Weights of a small transformer language model: RMSNorm before each block.
Each number is 128 + 24 x the weight over its row's rms, rounded and kept within 0 to 255. Layers, rows and columns count from 0. Numbers have three digits each. The size before them is the row's rms in percent of the matrix's.

# layer 5 MLP down (transposed), 512x192, rms 0.121, rows 282-330, columns 0-95
098:157184147101142113121176147103122113116122141155116126149114082135171189104130133163168126147163120121148178142173135142150124123159138090121150134135123140126118114135122159123129101118132153125128135131147119143144115152159135151137131121111085129140114114120163141127165134120166108137
095:119138123145119154118135143149121106130108121102102142132171155132150153123117116138075158174129103137105121093132140151106109114127148149113153117165111130101113180127156144128096113131117157176103122151135164100140133162107145125121057089137138099114103147120131095170121065090129171099
097:153083104160168098110101120116121154124123071107155173138125135128125100128131136090120141133187162133083151120123148162103163144095132087115114138128141148131124110154111092085118091119147167153097103121118100124141092153118138101137131144127104151185144128101124139136121165153123149114
105:089138104110130201127145131166120176125165152118142093114122075147118135145128100124126147144108140123120111124162104090148131169102113173102150101107137140106163116128104130094087149166128136158157147067141147152089128144131129091092125143142176123138130129128154163142133139093088183121
102:113128134079161116151087148119127088141140113164116127154137117134130143143122106120118163117098139142084142114130136126110148125147124129154127176090087118141125095124139096097131136117146092116134099110128144139149136122178109157193072085134120132109098149144122124126104120093162101132
102:139166129121122121137110115161136111137141123135158100091061098071089066168082140104180110142119115159150117134116108114158074116127119151141116122126135128138141072168128177095131081156143152131149154125124079113117118129140129143142108097137162121115163101101106165162151167150137141128
106:097119133160095161149143125131124139151053157114136151163146144135119163129113144167147110114139130130122109149114107075112145109142146128170082124141074126117142193148135152125148138112098181120137143170114153146148134106094195131132114142080153131162114139162118162146112080094133146133
095:146083096125151121115174080076135132121129098097110110087168169120130162114177117138132188152149084111114155163140104131146115123104132136101145166139114141143144138061169103160132074146160119162106106148147130084148139142094159121166151129114137157136119126121100112131129119138140082128
103:097117146134155136128136115138182111167108125122102128128095134193084114117109139119111113098134134112158117139142140128142148172152121153127136121112107106082113101115145100150100110135103133127117137148102138180118148083114131106115114127097108149111156124103146104136136092105090103117
103:117133115111149098160145111111126127107146149110154147109098106110136117100121099071135108095155093132111149134160140123100132126073103107147150105154138129138103091113137189141105124163105071108121116115098172158130159123119191151157120123126060124124164138133146114114134129123126172132
092:191118099156127114124130125155123113130115124135114139104103122095173145138206165074137119136084141125147109111081144133130116138128135101145135150086125124140140124084131142138106116160154148124165136110166116091130135107119126147147132140122115145103140193134093154133091157098128148155
100:102100113168120086137112173124127133120140105100134116127130138126108121101140118126160110146148171188136167110098108104134140138118115132088176129165137124147105111103119073098129135117095130135150126084095088131118124118073110117112122109122128168142120126158124092122140172088083096094
099:177114141105127121157119102130108135104101112081182102111122105115121139150161147165131131143161130067181106116148144142117135096133139123150122175165163125127137134047134147140134170143144139078129104162148167150117104175151123116117139119095118155155123101186133116099130115116145110107
088:107116109123137117129137161126143097126125118121125136152128152169125085117120146125139116152124153134132151131106090041147147122135181123125134137126137134132101103098137142129121158163142115140112157099142094110107119127181131140103134051123143124123158175127139111089140174157189157131
092:159126140131139157123146176100109133118202088112145128118120139125083108107101147155138147157100133143168121127113142112128110139130162117145102176132111115168132106162124132111157138190158153136133154119137120108125166114126078116144173166176154143167112135126115123132136171122112095129
106:134081113132142112152134117111126166091131120130115139133114106115153093118084147112107155108128165183118100072099130131117161143129089115110126118098090083142156105089131097145154136145131130129098129082125146182146097163105129184148154132134095120150113155154081125122114136123100139111
099:141137151165139132111145122130144182104094157186140108145148136146153115175099120136134123167124108082142126129139144133107080137144160083113095103167127138118107113109131122113103134154145147149152147121080135080128155130158090158115144122119083120167146079110088116131146116125146128083
105:172122110152132094120129109099123124097116096146125160127172153113132148091131144127135169095143118134140103124159140160145156113119136127153180113101127103120153145147161148164117123090100103103186133112165176118172134128114152162121117127144107092147147156082119114117144082116129083114
105:147149141126099130121075096143114152141092114093159140096156107076122153138112112135104167125136128147088101118157111149108157111088125128137159101100099142116128129130122096144140131128136166124116155116106130159143147157152108127159110101099149114120110089154141148146130104097102117106
101:149140162101136087147190159143094082131129158165156144113141092105158125142142162128125102151127114149119116107100120107087122106137097124114140132137123133170127108097146170086107161169107131148085121110126129091123130138111124151100125143180100078137144160118112134126143138162143166118
097:116146171150156116101109119153158176104161133102125167159163080136090144136129159130117139138146144111127123165067146158135122141105151130123109174162151135132174148107137069175108137160107166139108171107102111150117142124139095114113131118105118140126145125115103158145101128137112165168
094:144109094116100154118137087131171143153124134149172140132121131133101090126122103117178145129085102130113124149097117126107171091139150130120147128144154102142120117087126115098173149110124142108118141101121110084121136149184117158138119139115094164161122174148118104094145155141143177109
106:116145111118140138145138119114116086120183095144159163145144128132123113119114142186106152122149112135145175139131084101136107150147101150115106158115143131117137128160153154147148084131086140128160104125105134194162131156101130127142124107130154113099128100120125146127166147107116116094
113:126130134171119146137108098096089130106136094140155161181109139132142124125169104147116123139115132133148130146161112143141141101082181093149102147100168161125127140148106160116111108128133131135124119142135119152142117159151175141197103132133141157086070154154157086126142100081162096181
098:113108125077142138174083135148137147135144134128133187116134119152141084135145125192114109153107135137134145094098142113111187120132172121152137074130174125091107107109155086172126151123161163135112128135084147089115141130165099135128152131142118142123102163136113168103152159159146160122
088:094159154177175151132108132095137158107123147144122114129126112121129163133120113090116092095145103108155090181169168119141097109086132124124085109132127123110131107123101142116138116141099105129136113145115119154135080117159151141094117151137116120133136077151137110102154086111112142110
102:143140111121125201125123131115117097144173112118112178126109166152134110076126118146122135131132107140160181137099170118166083129129118150099106123118124118114106145180132153144130180105145120094139122144168138104124130122125144098125118110100100152151108117101111107143110143138106171108
107:098135105122137109133106118117134146125143145148139113125094154113131104082107164132126152081084156129166096100133126112141142114140154108091148126120112108119143129118120155124096095129112119153141146128124122131170131127037142147137165124138134132118134110120094174111195106097097106133
099:091099102181147115110111122145131129121114118144154134152156150095112085105121123129105132168129093094121125127087157121123103165139129156096120165133158085104161119081143119131067131160155094170131119109123124159127143125167138086179141082121136161121117124141080118133155144130126072130
096:112105083158137118126097133105116077092124115132122121078080099149112145129106127139132098079101116109123137088121136135100159155136115106148166119125140118094139124126157114133130113123130098134144147163128090148164128122116098170107143102124143197193129130138164159119119072084163080106
097:151133107102100103155161152137108126126163085121100128169147136099142130117117091134110166110111106136182117133125120159119101112136101210122123122146153119125089185147152146141162146154144108169103130141147101168062097128140133100115146132076117147185139144148127122133148135116167139144
093:129175177116133134164111115106124104105103106125114124136105132087134143079143139133104115083107165108131156136133158147105172139121116172053167096210129135147135136116136128125154108087112119099121176138129113094114131088145140097166105123086110137114128089154131120141185128110122148131
103:163132111128077090131137085130116143153107092154122131119130098152140141059059105150158106105139151134152136076128132136080169146155141152144110109122110095146113102132148123111148115137149113133098092099126110154107124103152123157131129097138111158138131138114164086105131142105134134148
100:076094178125076118106115151120143115166113107148098135135111124111125110164131176133144122085155116139153121093106121133135143183071113133140138078115143123142152101128124082126117130105130089156146108115149103125158120148110101126125082127105106141123113071139111128169130163152098125127
090:180141085111124131122157127123084116138155122121125134115119139124075116125147144161138108111133112124168120133112149136164147132146152171106146094095118098117152138160135136137089109139161124086119153122118119115129123146096115141115089132099126102119086180085142146140168158149165105141
120:104083174130149107148121165118118103111114168124144110100139125139159096103132082103146139110145094116143154083144114135161124132107120153176115108145141127151131135133104149130164067135124132115110123091098137141125105083098123141150138114083136153118142132104112124103141193118168093126
092:117125112093136140122101133122122136122140152143096168156116147118141117130122130119134145118140137140123053090115108117088085138144101129132108106133118155125116164113123098132157145177134152115147121098129154156120150116169101100146144111131125111104168131104101160133100122172132090146
106:158137106171131102107115120119096085095145157126093151097098162093129088093138151125127101099110118135123144155124111126119117117117189098143155110102116150162164158122147132146085175120140111109124129088120107120127117119120116138121154107122151135094093132142124098200134123132160126162
098:078089082160091144107102184142126145102123116163132147101146088096126134132133155061124140125105117136084163145153136130100169148114131115117151170110119140104172136120138141143113130118091135134076105110121186132118139104120097122184096143122141125142125136101104179167112155124120135122
091:126118098139189109107142129088126162128160132123140084155143128120091132129097131126105132113126105141117165148112139027112112130098131132113159095120131141139097125134143107116148145150078112151143109128141109122109120126153077126140149108106129148157122140168149137129065136119115107113
097:137099098133129151126177114148106149142121124086129115100124119188106073120129197135156100120110133095110135161137139170116125113154103148174117179153142132133123099141126149144115091164133134134070114173122126175133136145145099136112113126132107120144131146090180144100112120100152117125
086:091172151102146132137078122138139133124093127126169100129144104135132074134103137144137094147145098160136131156118132117151121101134103091178118129148093167126090077108082106123164128109144152129126145098110119113147102111132113103100159170102156156128119098173131117104121056094123145102
098:142096111157114160151147148132134121193105149106110093130096167178103105130149140133091116128141140160127127182103098135105133103130090128107198152144126133150133149168153122103113107140082163190133151118115157121079135128082106130133131076114110132113108123095090143172119123107116140130
087:111139146169150135107096132090140187158118095128104129151141112173087131129125130114131073128111130139127112140136107124130154088130127110160110158142120146124121129110177105110124174118115144123150120131099119171133097141147127159109185194136142162154124143163114118100112127152130177079
096:139098137102069098157079147118127102105144129127141172140113160131111115086063129144143091149173174143138130130141152169120115102125138101092163127132135141120125074114140119163125144153121121138149146153125105094119115134167109123069123126131136142077157113119154123135102101095142125117
100:161080151114142114126108096159128122173124107119080115152119128173152111137167091095134152095187094122144119131110105126127084141143120098165137133158148134110169141139114135119119131114164142134172146132116144146150121116138120184106165122101180097153129119134168114125105156128094134186
094:109162115135181120126130176114154125125146124104090124094131113165114130132133140115084142128087166098150096144156067156125127128121098103169109167111093100101161089138139111137136099120091153099112140130130138146113102117115148116120137135154122179140151143156115145090105100128148087102
096:148129132108142153131112095133086135159093138094149092120079124120157155084109119101129168121119136123151137111115137092091139098172133117172128117138106137129129156135140163132117122188114127133143151156177096136134124192089127181083127157129146122139098099100127153105116137095130129139
100:086136107153186131111121125145092155116147139122122118109136114178148201051143109110087133161165129142149104125157189148107152127144104104127123092131141144123081113145126136131130120125123178158160156142100122074142151124139150135128079117116139143143116153083131108127132094152114144126
# layer 5 MLP gate, 512x192, rms 0.127, rows 283-330, columns 0-95
095:146134116128111154126115121166101114186170102144120128125157115115125140142162116113125107140162125114177132124142138134136125115118140128136121142107144111132102099153110101111168112120132122094131119113157117094130104114115135059149173154132119101170086159165104149100122101152123122164
095:121098125129121117198138100133153137137130148148117136147134103156121109129116181106091098131053110095123141155146130093149148097109089136127131103101129152081146140141142154158115152124108121138146130134094137150108084063123141176133122080138146117111124133116152098121151108080151120147
107:117143136091099119110104112164124122120113088154117171129104130108144118165140131113130154134124143080169092117125154149147111085095133119143103137101131128121123147090130160128144100135115161078143101142132136105178167081153142182118106138107139125110115110103131166123162117144150137181
102:130099137145107148093106111121104182169119131116090114098098175133150124111155132129134106161164135116165121113152167145118160151130119104121143131130101103136138109147091135104110141098101121127160137146105138131138127113130113077136086149183118161126151116085149116115143109097154153123
108:132096129098122123112127114170135148088153121109133102098112162137145111144127082125091146100122099136134133141153143123118125157103097114150134094129101108119135113131120139106114139170146156169106091126161103171123120124160088149167118148120096121132090120076095127109108151098119163140
104:125073128157132143136136113124141087172136106104156098114134117117139113118133130164108131183112094137119148145145135115123115148101154121117107106108093127130130119104136140112149114120136119158100100120118039142116084128133122155114104116126146132144106118135136100153100094116144144103
092:148139126136139133156111139131116134127145149175128134139111135133147089121162162154149108111114171080128133126090101123112165165170113087124089133130168149130139105184098174173127149084124154116134137094117164143139120136171130134128096174149136106167144146083123157108139127129142150172
102:150124155121114164137119092146121134102116140130175144145088116136111168130103104141116123149135142147101111110100108142152136176106136111129200129120113174103117119115115143168077104102161129185146092125116126131175155100149144171115125116141126084134125123143157122141074103146151151157
096:108122151153107159116077147095114152151086166141157138123137120148140113119097120156089136165129113121136143168100109149090133142138118111186113111076148094119121151076159111127145145099153135109155124157150099154104151087168117139100117133148119080123141150093146066158113143094134153104
095:151132100133118106076136137162152095156090151123119111158132147128121058133118106114134119142172117118158101119138127096084127117161139150127170122163103119126135149130104104077157113117142116075120109126111116142132131132135107151128113089119139053092143122106131115120138150139152148141
100:147141131128176164130114137150136093148144107080127112117119083107162125117124122135078135147137150135115148120104136121072100118159111114150144135163105105107152127136169108142088125105142128133091169155139130137090137118117133086148102069162148173120113122125126138132147119137162118096
101:106081113132168113092127127126148108158072111104125096124125133140116155111116107130123100124142129128119089136139111125153144089164113182089128139098146121132103119118157118101086116082121093133119135109156124134130126180123138136110157131134141137099174120126073132100164088100119056142
102:123145131120139115103118120116123099124124158148140114149168125120140126147156119131136131114141100127134112177097132117163161154132168133175107129138111085115123121117134165128163139116143132134111166105138112164101076157140157147139075095124136108124178143095093188137123145156149103140
095:126096102125147168121147130099110136129159122076129158153108126098138105107173106126144115144086149121154150150151121116149100112122165126126112191095150112096176146112125131117174093145171132138129129103129155106157162094152078117109152118143149159192108128144103093160129095142133116136
103:117131118136148137119138176161145126127185108111123152115117099109136090170101176086115134079119121107151109179091158100129127138150162070141152118101130147121103143103162133120144119129107103107129178172107160167179121205149129130134098161163093127114119140122160131134136144097119127132
107:144149100099145110101186164133127148137161145132157103129101157140168144100121138125120094158102098107124090127153140143120138148110152142172094176161100128112171123111136111152146109164107128140153093145156162138130154126140150156142152134122135101121123102101136128156140181132131114166
101:132086166119110140106158111127137123139163138160154162115125124155158154112149118111148118143112139130115090145129089077122069133102119108146088135119075128137144136142084101108168122131145165122143100123140104125125111126136147143110118141121134137112131091117121135143114137164098078116
099:104156111135139104170118133130120122107141159099110156116100130111155125160172161116151161143084137110150142102079161138144113139105102108146160115105121113126096108107110066157132103157101138140119090124086107155138131111129157099112148098140130124155147100106117126143143111098122142113
094:122146192144120096116146146099166134091133159115165118083166147121139139091154123159140101121140100142094131164159123112136109118146120141143173161117193114142130145072115137123133140136099134142126120124123160134156123084154106155175085089146155112130117095130134163100145119113103123126
107:141120137147166106130114142124126136123094131091078130133119090128159119126127160123122121141125095149134087131084120102172128107146156127172138134109147164115135131135149125082137129139155115134096129107120103133110130150130153202156122065124120111123149107104124128168172102174101129122
092:126093121108161066108105168158168123098137132118130140119094125111130174212151151172116085137075140121130154127098116137105135145137155108139140115137164131156085135113117135108149118121182123130115125114137113101137112131177150126113118134119138113155154116101116120099118132152130124113
098:153092180134167126089103160154150145124161139117165097129142121141128134160133163140103131086101127112109083147133185135150150125129112083127105086089139128104141147099136112122128154107106114134139109171141183095135096150100146152119137126105105111120134118116116135131128135109133181117
095:106135172149138149117159089064134126168151130104119148135086162119125084098096121104117127103102105151147097106137106126122121132093104161137102113098123102140114126120134122130146107138149157106097144195163165166147134103134127151146167115137147140171125104101131135157145093113113087134
103:120089117126134124113120128116114146153128131146147155135122160141150131155127099163137108152085114130126102148111153109122109182132110120104148142148134161099158135185133148133177130094154118146126129109113129088113192151125142122129111170136086134102100134130108159100131173131163095113
093:163149175111123120120119212153139137123155134142135125131101069136142167168133089125110141141112102157160119167147134121137145092161119097114142105100120127155127151129111082147092126127131162153136123097125082129141144159103107158121104133114110123154122144155122135122097112112144129128
105:143144155141109169100126141135111143146164140128130164138118125110096154170139139096083104166152111116086116099114140136112171118112103107112145111133107125079157134146088151106157140100186114128085103111133138105111183160170116117154154122124130142120118121150126137147083150154179091153
114:121111149104105132133096097126172164141101078100090173135159113152102118125163120123158126148205100087154142147093099114114189124122092094139092121104125134135108141117116135138162114142110138111104144115107157098144141118121127152139154134104114166142106129125112153138115095133131147129
109:102121106106115131091117109122113129161126137140168149160124077128123122095130145136093149152098155101113128163123116126145130135095112120169140157155093099095107128091156145127135123133119135113166111128131133161112185114137140166139141099120134122130142188113117130169113119128100150141
100:152153173139118151073086124155104127121097141120148139159105112096164127143105123113118145169139137138118125133112076136158109110128124131104121118152050130135196154146149141090151097100053119112105141121102106131126108121175089142125163101146161149122131140140134109170131111147127141161
106:167134159145178150061110134097140110142117095139114139134140132136131100109121128148125102150160131117096100114102124143120175077080106142117124138160160138147141148127175125134106106130140170154155117128066120155109146133142121150082136141145127115150123104117132156120127128160075145108
100:109131120148141101078086116111139100149120082141166112110140121129107092122108159117124125109137153151096124126098156143118103128119143132137124099148159098165142137086107172106138123096145122104106178162088125117112142132127123111097108107104202148145126156089106115135147132156106110131
100:084100133169145125125090137140118093176116108113151097124121129134150125166079175134138086129143134151126107090141144143089075115122101110110111097116166097142106142109120129107168135187130135141076094116103121149169120090145131177118108131117138121148152133118104141125128121131121130119
112:147111141119106108131149136110119096085114129087142111107152146118137167132133117136123114142130125092160121145126112111095096117150095176146115143142145129107112098153113169131154166103152166142147133117098112122109125116153141142148143109133134096133171142121157146113141112140179146085
098:108098185159128117105136137139135125141101123115107132107125165110139105173141119120126138142179115171129125127106130100091146119168112108150108174074164113152084111148128111090110102119130141104073120146143153112078143138158132144140170109110073118120154134093127140133112160137134136095
102:164091129147107172135110136135136136093098094116120126118082124147085104121105102134175114155140098120122085128137116129123146153089102126174125151123132117105174133094155111080149127169091137122127128144135135126161144141114117139135172098102116094160127124144137082101150116140101147133
094:147105159137153105122072173115119120156120129099161134128134121148170069164143131139106146107114096176135124099126154158141160185136085118144152097117122140123142101156120160154164088109108139141132132116102103156105108174127136132150169155155147132168160115105130150104155131144117091105
101:106116157091117175123066129140132089169093141122155158164102146145156094097153143089086128135122117137144125119138135118097123140182147087129120141129149123095105120129138147096050126109126178098126114120122113141117114130125151165103160135166100120095125084148113125083119137148110142096
089:132115110124097131139137089122109171114148135138171147141120116111149136122160158127108155165173127174167157096137128109083117156140171126118099154142136157135134127167110126112072138096127077143117110124125138119114146085133128147147153099132117139120106069142142094152147113132176170089
081:159124103132119153151106171099153097136166138128137099142090165142114133108107126164092105111157128123169150176156145126138127208111158141151158099131122155130115168084138146128127165122149109129141115134140142134117159094141148114131138127150148138107132137140113144086090133131102119129
090:166122153134152150103128154162130163102111108160143173114094118122123114163137143128119158133125149138114110091139096132120124090178125117119152150123137130071141136156120095138100076102076126154108095115156107162096153180119179122108133148146133147135123170087135145095137113133116122088
087:144123140098098171172131106146158116127131038124130114076118141101090107112129146101144125145122120109099112078152108157125144160124131115169093127118118135211153137137140116103102112114113118095118143156145105139118135095143174088145161128136159118059114121173110162134102132088142124108
099:158128151158121115114137130169130130072118141148138170168135128123159122156102087123160140136184125183112145118155119147110110135144154131105088087159089150059127131093129127150141158154147107103112138145144114128112096152136140130133128125125146108126113123151138157137164117125144155114
098:129098164140109122099074115079138147152149126123113116107092110152131140118112154135132167154106168171104115113144085124116132126144119166164129125116110123094084118156095131099093119160132136124114134095115099121128117114117133120158153128121131149190174100155147149126096105107148139104
102:134119127109078119115123117140113120105142100139116114162120124163108172156099147141132106158086169159129089086171086122121121188142151134115112165106146123130107091115134106119122161111115110130117124129144177151094138118089152134059105108103126126142160116108148138097097136113077126107
095:138165142143141140141125071166149156136148126125142101107129138122114090153090125134106109144113147138123136097138131104180194125153159146138106119131093103184115121110102139099119120166121125128154170112110139119122119139140154126179129147119120149149110113111144147149153132135115083113
104:149112116138105114122173084124130127154169083125112109105137134124090071162125144150123081119152179150145161157132100171146135094121115111140134124126141126100100130109105114139118169125129164100112111138109159123159163108139119108095178123122151125093144118127119100184095175092144112132
092:096099144145142113112090152130126115090094119160099128146110102126123105099136134152140120192119104126157124141109099150149143185150139108134127171103126111110122108156129115154128185092131113120102134133121123131130118074137149142172105142141121173115112101125146099145140154096141094088
104:100111159148110155130099134128137097152161132135115117149153106144078135108162119139131132149173077127127069141148145136099124147126113113147193148109153111139181098117143144149160143154126133162156129152153143131114154095123127157129133136124131104119105164102145144119146099119091154119
# layer 5 MLP up, 512x192, rms 0.13, rows 283-330, columns 0-95
106:124165111122119096103168174084120105134127129121128162139142134138114111139140157090084136149135160152092094120144127112100108133136134126158089105106160153130105151137158140102126130163143124135161134137110150153112085130117134190112120114117113093085101121124136087136122124138154170140
090:100088115123092098150105150141140118085157113193137156113109127133110092161099125150058150105120130152113126138120155131127128130134120130107164107097068166122155152118123102124094142125143114128101119128133103087127153124163107146131122135130130150123122160109142104141161115112138093205
111:135097118118126118130100146115092123141101114145128109145156162138149153126123169130136105132117131177191124129115119144080145119060099117132137173122155131143130142160139138094143127140126096135132116146087091137128119126149129117168112126074145086131140180112100108132136143142140141105
102:112120135130133094127135121114178098137133143174190102151105102110116128138123081112140135161131112173118171156128125113106131102116138096103128138115122158124132140146120139111102134164089106125099124091133132139134151107151163137101134114071117142138104126138149123113146148121095136162
109:111066135078132132156167155132104150085141136126097156129129084102147123116162141105103085060125146139114137146130167135135094109096136103125115129179121116113082121125153111155163109119141168107105115177132111136091145116154103152150145156125137138166110087108090130144081136105104105112
106:153133106117106126122111129099089129128102098084177094174090119106138127137106129126120096109127093124144146162116120128104132134118164114134140113115133147157134148133150136115178140120086154131124113104136135154123117125159158123137107133078101109124153134159091107163151124095144097119
095:092119131114139137145144129170176109116171099089111119101106169110102150124127075099076095125108133113095130123139130102120133119111131140106189131115141119120097132149143107093155125168117106160127125162144096117126133131130106132146126119115105158165135086147115157147104105141094092109
104:129121100132115131115140156117123086170121098122143140119140178098125115123092129154161138090101129121123137154124141137145152131141084145150127131156118126160131138115105125106124138128116155118116138106166152190158149105121091153118179129103125132131106110162142166107101183101149159140
095:122118169087160167113180108105106119157170141118133101076141087132128090145119173107114137167097117137133135145135121115083151105130125103123123099079157139150133173127086134108128135145147121118131118118142127160118108125143132153087117143129100142094110149075109145136084100135123161122
095:148123152111137116110139121107122127145089148116106109161155148127130132085145153136113094137121114150151112118133106097105126152155099108144125098131110122148132084104150119139131139105179142136171108076131139147103142096152138156127119176139163094094118100125118168145097143132128162140
096:123147139134146164129094129137151146135153094095125095185120099074113137077121148100123114132139138144113145118085074107115108152167103127103104168164123117114142108116127158147136091136133129127150184133131088109104140118095136084107092095137128179126137085165128092149136130085145092101
098:122161147129085138160158131139112156145150172138123103110188116131150125165160168126103136124121113103122128087157176112119093119089114126159120125120103101122139156114101113156177127167156138118169124143116119143097112131106118120163097199113136147104102142149182098133117151122167135111
115:147149191104127125130143130117116087121081151134099117149146126132153138114163112130107148124146121141137140132115077100175143167126155169179097068110109088129130111133163148142134133138156151148100110122137149152097080157160111145147094083091155108147176164093132139130140114114143120130
091:103123114082175136149104160125138132178140106112153127099115119121171135118114094134084148110110136116154101111143122123133125123142120113129119153142138123141171115151136124132185127150155112168145171093133152132141145110118135092124161093177141126180187120149166121126134115150153129086
101:109098111102094110139156156140175116172132157145140106110119122143136105071132153150137147141098122139130128109090174122143140150130115116143114144092168138124173098099136138148100120152075182108127154141127131138156110183148148143128133129133121164105114157161124158135142118147103126110
102:154165155126123133124181108132113130119137151094129145142101135087135160120136170133088119179155115128115122128086100130134109131095133118153135092127126164116123129119170131150140144143162109136108114120174109069123173140150060118125127184093142106103173125117109159142161106112178094132
103:161197133140136132136114116133088131100131129121101119112133117145092134138106120136096143099137121152147127089149104135113186134150156109148170133152111163098164116110127144137157108103141090168142182127144136102172108117109104101185116105135131095119109145189124133121165130114165174135
110:110113161134158100133138140082132172118138131113136118149119089135104103148091143137077076158133100150177136164135176146090139099133147122109107141130143147097152165189134193116112089134122090135121110110126130127143165139142103142104110110125130134123118111142135146168103123153127087151
103:150137123127128142124110144162132111087095144099116156143137131124136104118092163080138110119073156132144150132121136136084109106086115158114122124164067157139131089118104103114117092134117168134147121121155100154112145145142095139122136165141150117191139103120070154139151090127162146138
102:130126113135137117140128139145095151119124123101136112143152100153116106143171168127085112160124103145136083122108126122170105110143127159157162142152147101107121130145104114103132129163159124142138162147157101152133131133120131111105114079153098099125177088125126107108130114144093147118
092:104125154126103111150131163161132101169121084091080135102108157148117147083119163099151111076126085090122175100163174108116085145108154158129143105124098155146124142134149132138098089152146113133108096136147136095140163137148152146140177139075132116095145113107090125119097117125117121133
098:088125130142191059114154128114120106128090147082126106159118133152127126103143108130091122141134104162146146118129140150125144119147094129099134141164145133101124126131098124139163121108157082138137124105138100119123141109121145088140126088127143109142145128155114122136158170097095137119
100:094119074171138143096130139137156155129171120098111132128154136132132137144127116138164166162165173162142102130138124139115097108131100140153123103109133142133155109128125139124115140153178092118097111110091138125138164140120122123096158145131108168161111143116080149129142114085163152134
100:130152141138112143124168114150172142073161139106092170143102098177123120105071132174092174110120151097139118136129120082131080144134112110128123118129150099146091124167094126148127130114167113134132124131125084144133143143127142133141120144129151158106119101165117157116099093141149126102
095:102107140167144149167121135099124145125109165133142142145130114123089137144137103104129062097107128078130124101090130091108117152123146158152139134145127124104144130118154170098158129146148125098113127171131112152123063129125135149119118089100138114115123134130160126135192119127119131098
108:130089124091099129123147119111129091151101132137136134130146128112127101103149144123113147125166104141121137127159139167099142073133113127118110142131102144125125124118145143103124180164083139123075154137131093146131119152179142149133129101122147154060151132114171097136104108116113093087
108:150109094084106135141144121168135139173090110123133165135128140116102139142095143096082114165133133107127099120061127146101119118162159155151077130134062147153094154119113134162100124119135155110101120149136129115130141122123126112109131118089130107100122103109146108131101136119118085164
105:123129172135128148150122124174149147110182126097138099100132140150135125121104110143103117145131102154151121122133116139094151131189112131159130140106100146168112085180088144126114174183142092139066123142141126100161117135119062122100135117154127159142122095115141152097107130110158105104
101:148096126102108127178105128140107137117128143149121147109169139124103115129118134115142123148108099152118149141141159120131147099114162105068122144128155127143187117104176151135109106090188143160137106106158130133097143131131135133129133089129093122154150121099102174156132123121112202138
098:137134134162060173149145083116149095144135166146138132096114099106136138153109155173140203150094138080128105116125161155139137094143159117151124161097133109129156148082129094165141122138105115122117128128131152111122090135094117114155105115135097155138059097117126171168080108076110165121
096:139130122140165133141145125100119077157139113158132135120151138200135076099142157118094148110117107153155136113116136099135158147110123105146132105141118158091144134073118159108115147096150089135163163165104111128173117099124137163090161151088118131103118153143120088123117123139137108132
098:122131098088100084144131131059133093112124120174150145138077157138135150137131126145113126108110097141106112114136033145177124107184139106131131117098134133150129092159173124113121118116104125142160174138085159100110163125141117123142164137135136119139083150152125104092138110123132157155
103:131099114116059109149131108113126131125055158085167134109116109167094139149099160135157159078146129116132101084160135135143093139128114150121111110111134111127172145107083114120147145130144132133159143165133166140135172151090120103092143096146090121158128148148145134119137146108142135116
094:121084104131113121123128151081079101106119125099125136130111112095137151141156138115138076133111148130132092116117121096138097150138137130153135162131132132120087116140183106153143173141130150098168145125193145126072130084109122117143110168110098117094128179068120108133146135117179150145
111:118117092105108133125130170125111094069152144099152079126135118102132086139142130125144134078148126145097100109089122106118154126103088171128112110137095135129116129100118131117096065090142149083136118127149084142126140109086133111097124136100143117098115116135125144082140140141160140131
090:150098126096135067124136128111152153100108107078173130153137084155133089120136114152124115110095140162139114122140124176141174128117121071130113131121105134106165113136115149090144089106123131127130155135153089164118125154094117137172119171126121124139137168096168136113157134162137120100
104:158142123160117117110110127146123148115116118114122134134126153104161114158103136130120128136113136101122118159127150102146126159139170124113176140096135089177183098125091103142103166140156105089118143145119111153141117147124115095144106171145183132191139144118145139201176074100145127158
093:108125179095108140128155155087135109118181157126088125133174094151155143109147129126127100117140167096150114151147118143115136107119135096118120113121106144144122108142111124142146172124154113138089106103154163144113100109127117100134112147061167159115096103151159135132071136130115162109
082:146132078138102187133114162104159132114135153122115123146104166138105154127127131154112103083133122106134129153135146106131131176135143124169202128128166156114139147102156160111136165141127110082138093134122147144116115094123170121093130129181093128097136133136129142097126133131122145141
092:157120110158149130150112119132141193142125106131138126101143136156105132152109146133141119109175128090143127139169110075116103133142098160143103164111169128138113156159110104133155130156150114122097152116120096182125107161110085116084113137149149123115124113143138097087134107107104143123
096:090137143131100115118103124106123081111104172109132112135098121165137120143096137100110146143171110140146078104087171126180103090135144121071137077125105137129106140102169158150137135147159145137151172092128166126133127122118074112120124132113128115154108122102138090130140159112120142140
100:135097094112081103182116144144148123088103079173126129107130103141097122104146135106132126131090055124128146077105119104111141132108148119114158131134163112168137119121085099110122117110128098112116150122126069109151157105103151127120150154119092133106126140149148163072122113095120125144
103:166101133142121162153135123122111144176063130118127164115157189109122105160118117116143154119157139119158167097151114138105146110094140172097123158131069108123143133131103122144141103151192148110127117121161109118127092119149133128127138114140094136133117149146140087109118163131089093098
101:109120148153067133157154121134121115081137079146104126133147103124102158133110105136107140161129142122130139119135131131097153158126142151126093150146165182093105132153096123111128155133122124152098122112125143150098088115086143141135095108121095148151134111097157098123168117112106155141
098:114146163122158094145126152119147154119132072135115119161134094132136125117092105129136114138115097125127160152131130109143109129114114160125167100130103159121108125147121097143148126118114125144170124097109138172133093100135128136117108145125129126130127126110116098127144151148146117211
093:129103139142133127104108146066134122133166157160099147152112123159147131098091101074135148102118108087154099130092157153089149145130108148118150124146123128140132151101093119104128140160104105120100116150144107109120111127108126126111112112127111146116097150107131164086168176135148121102
102:135122131101144117127150083162100108165133143110144138165124097142168137052128121152098162107143161135110124109144159112138140146126181119144146110094168151132107151110141170129126143155110135131138132132162037122177140164166133122133100153148121133147123128095120122131153098118131167137
107:136113104143144112131127144142135141099110143147137166113115163114108121128150131162129099066121132138120107163126105116141128068099143103140096141181091128154138142113077119108130127122144113163127132083149128180133118138116166159102099115122102132122110109122167164164124137089141112129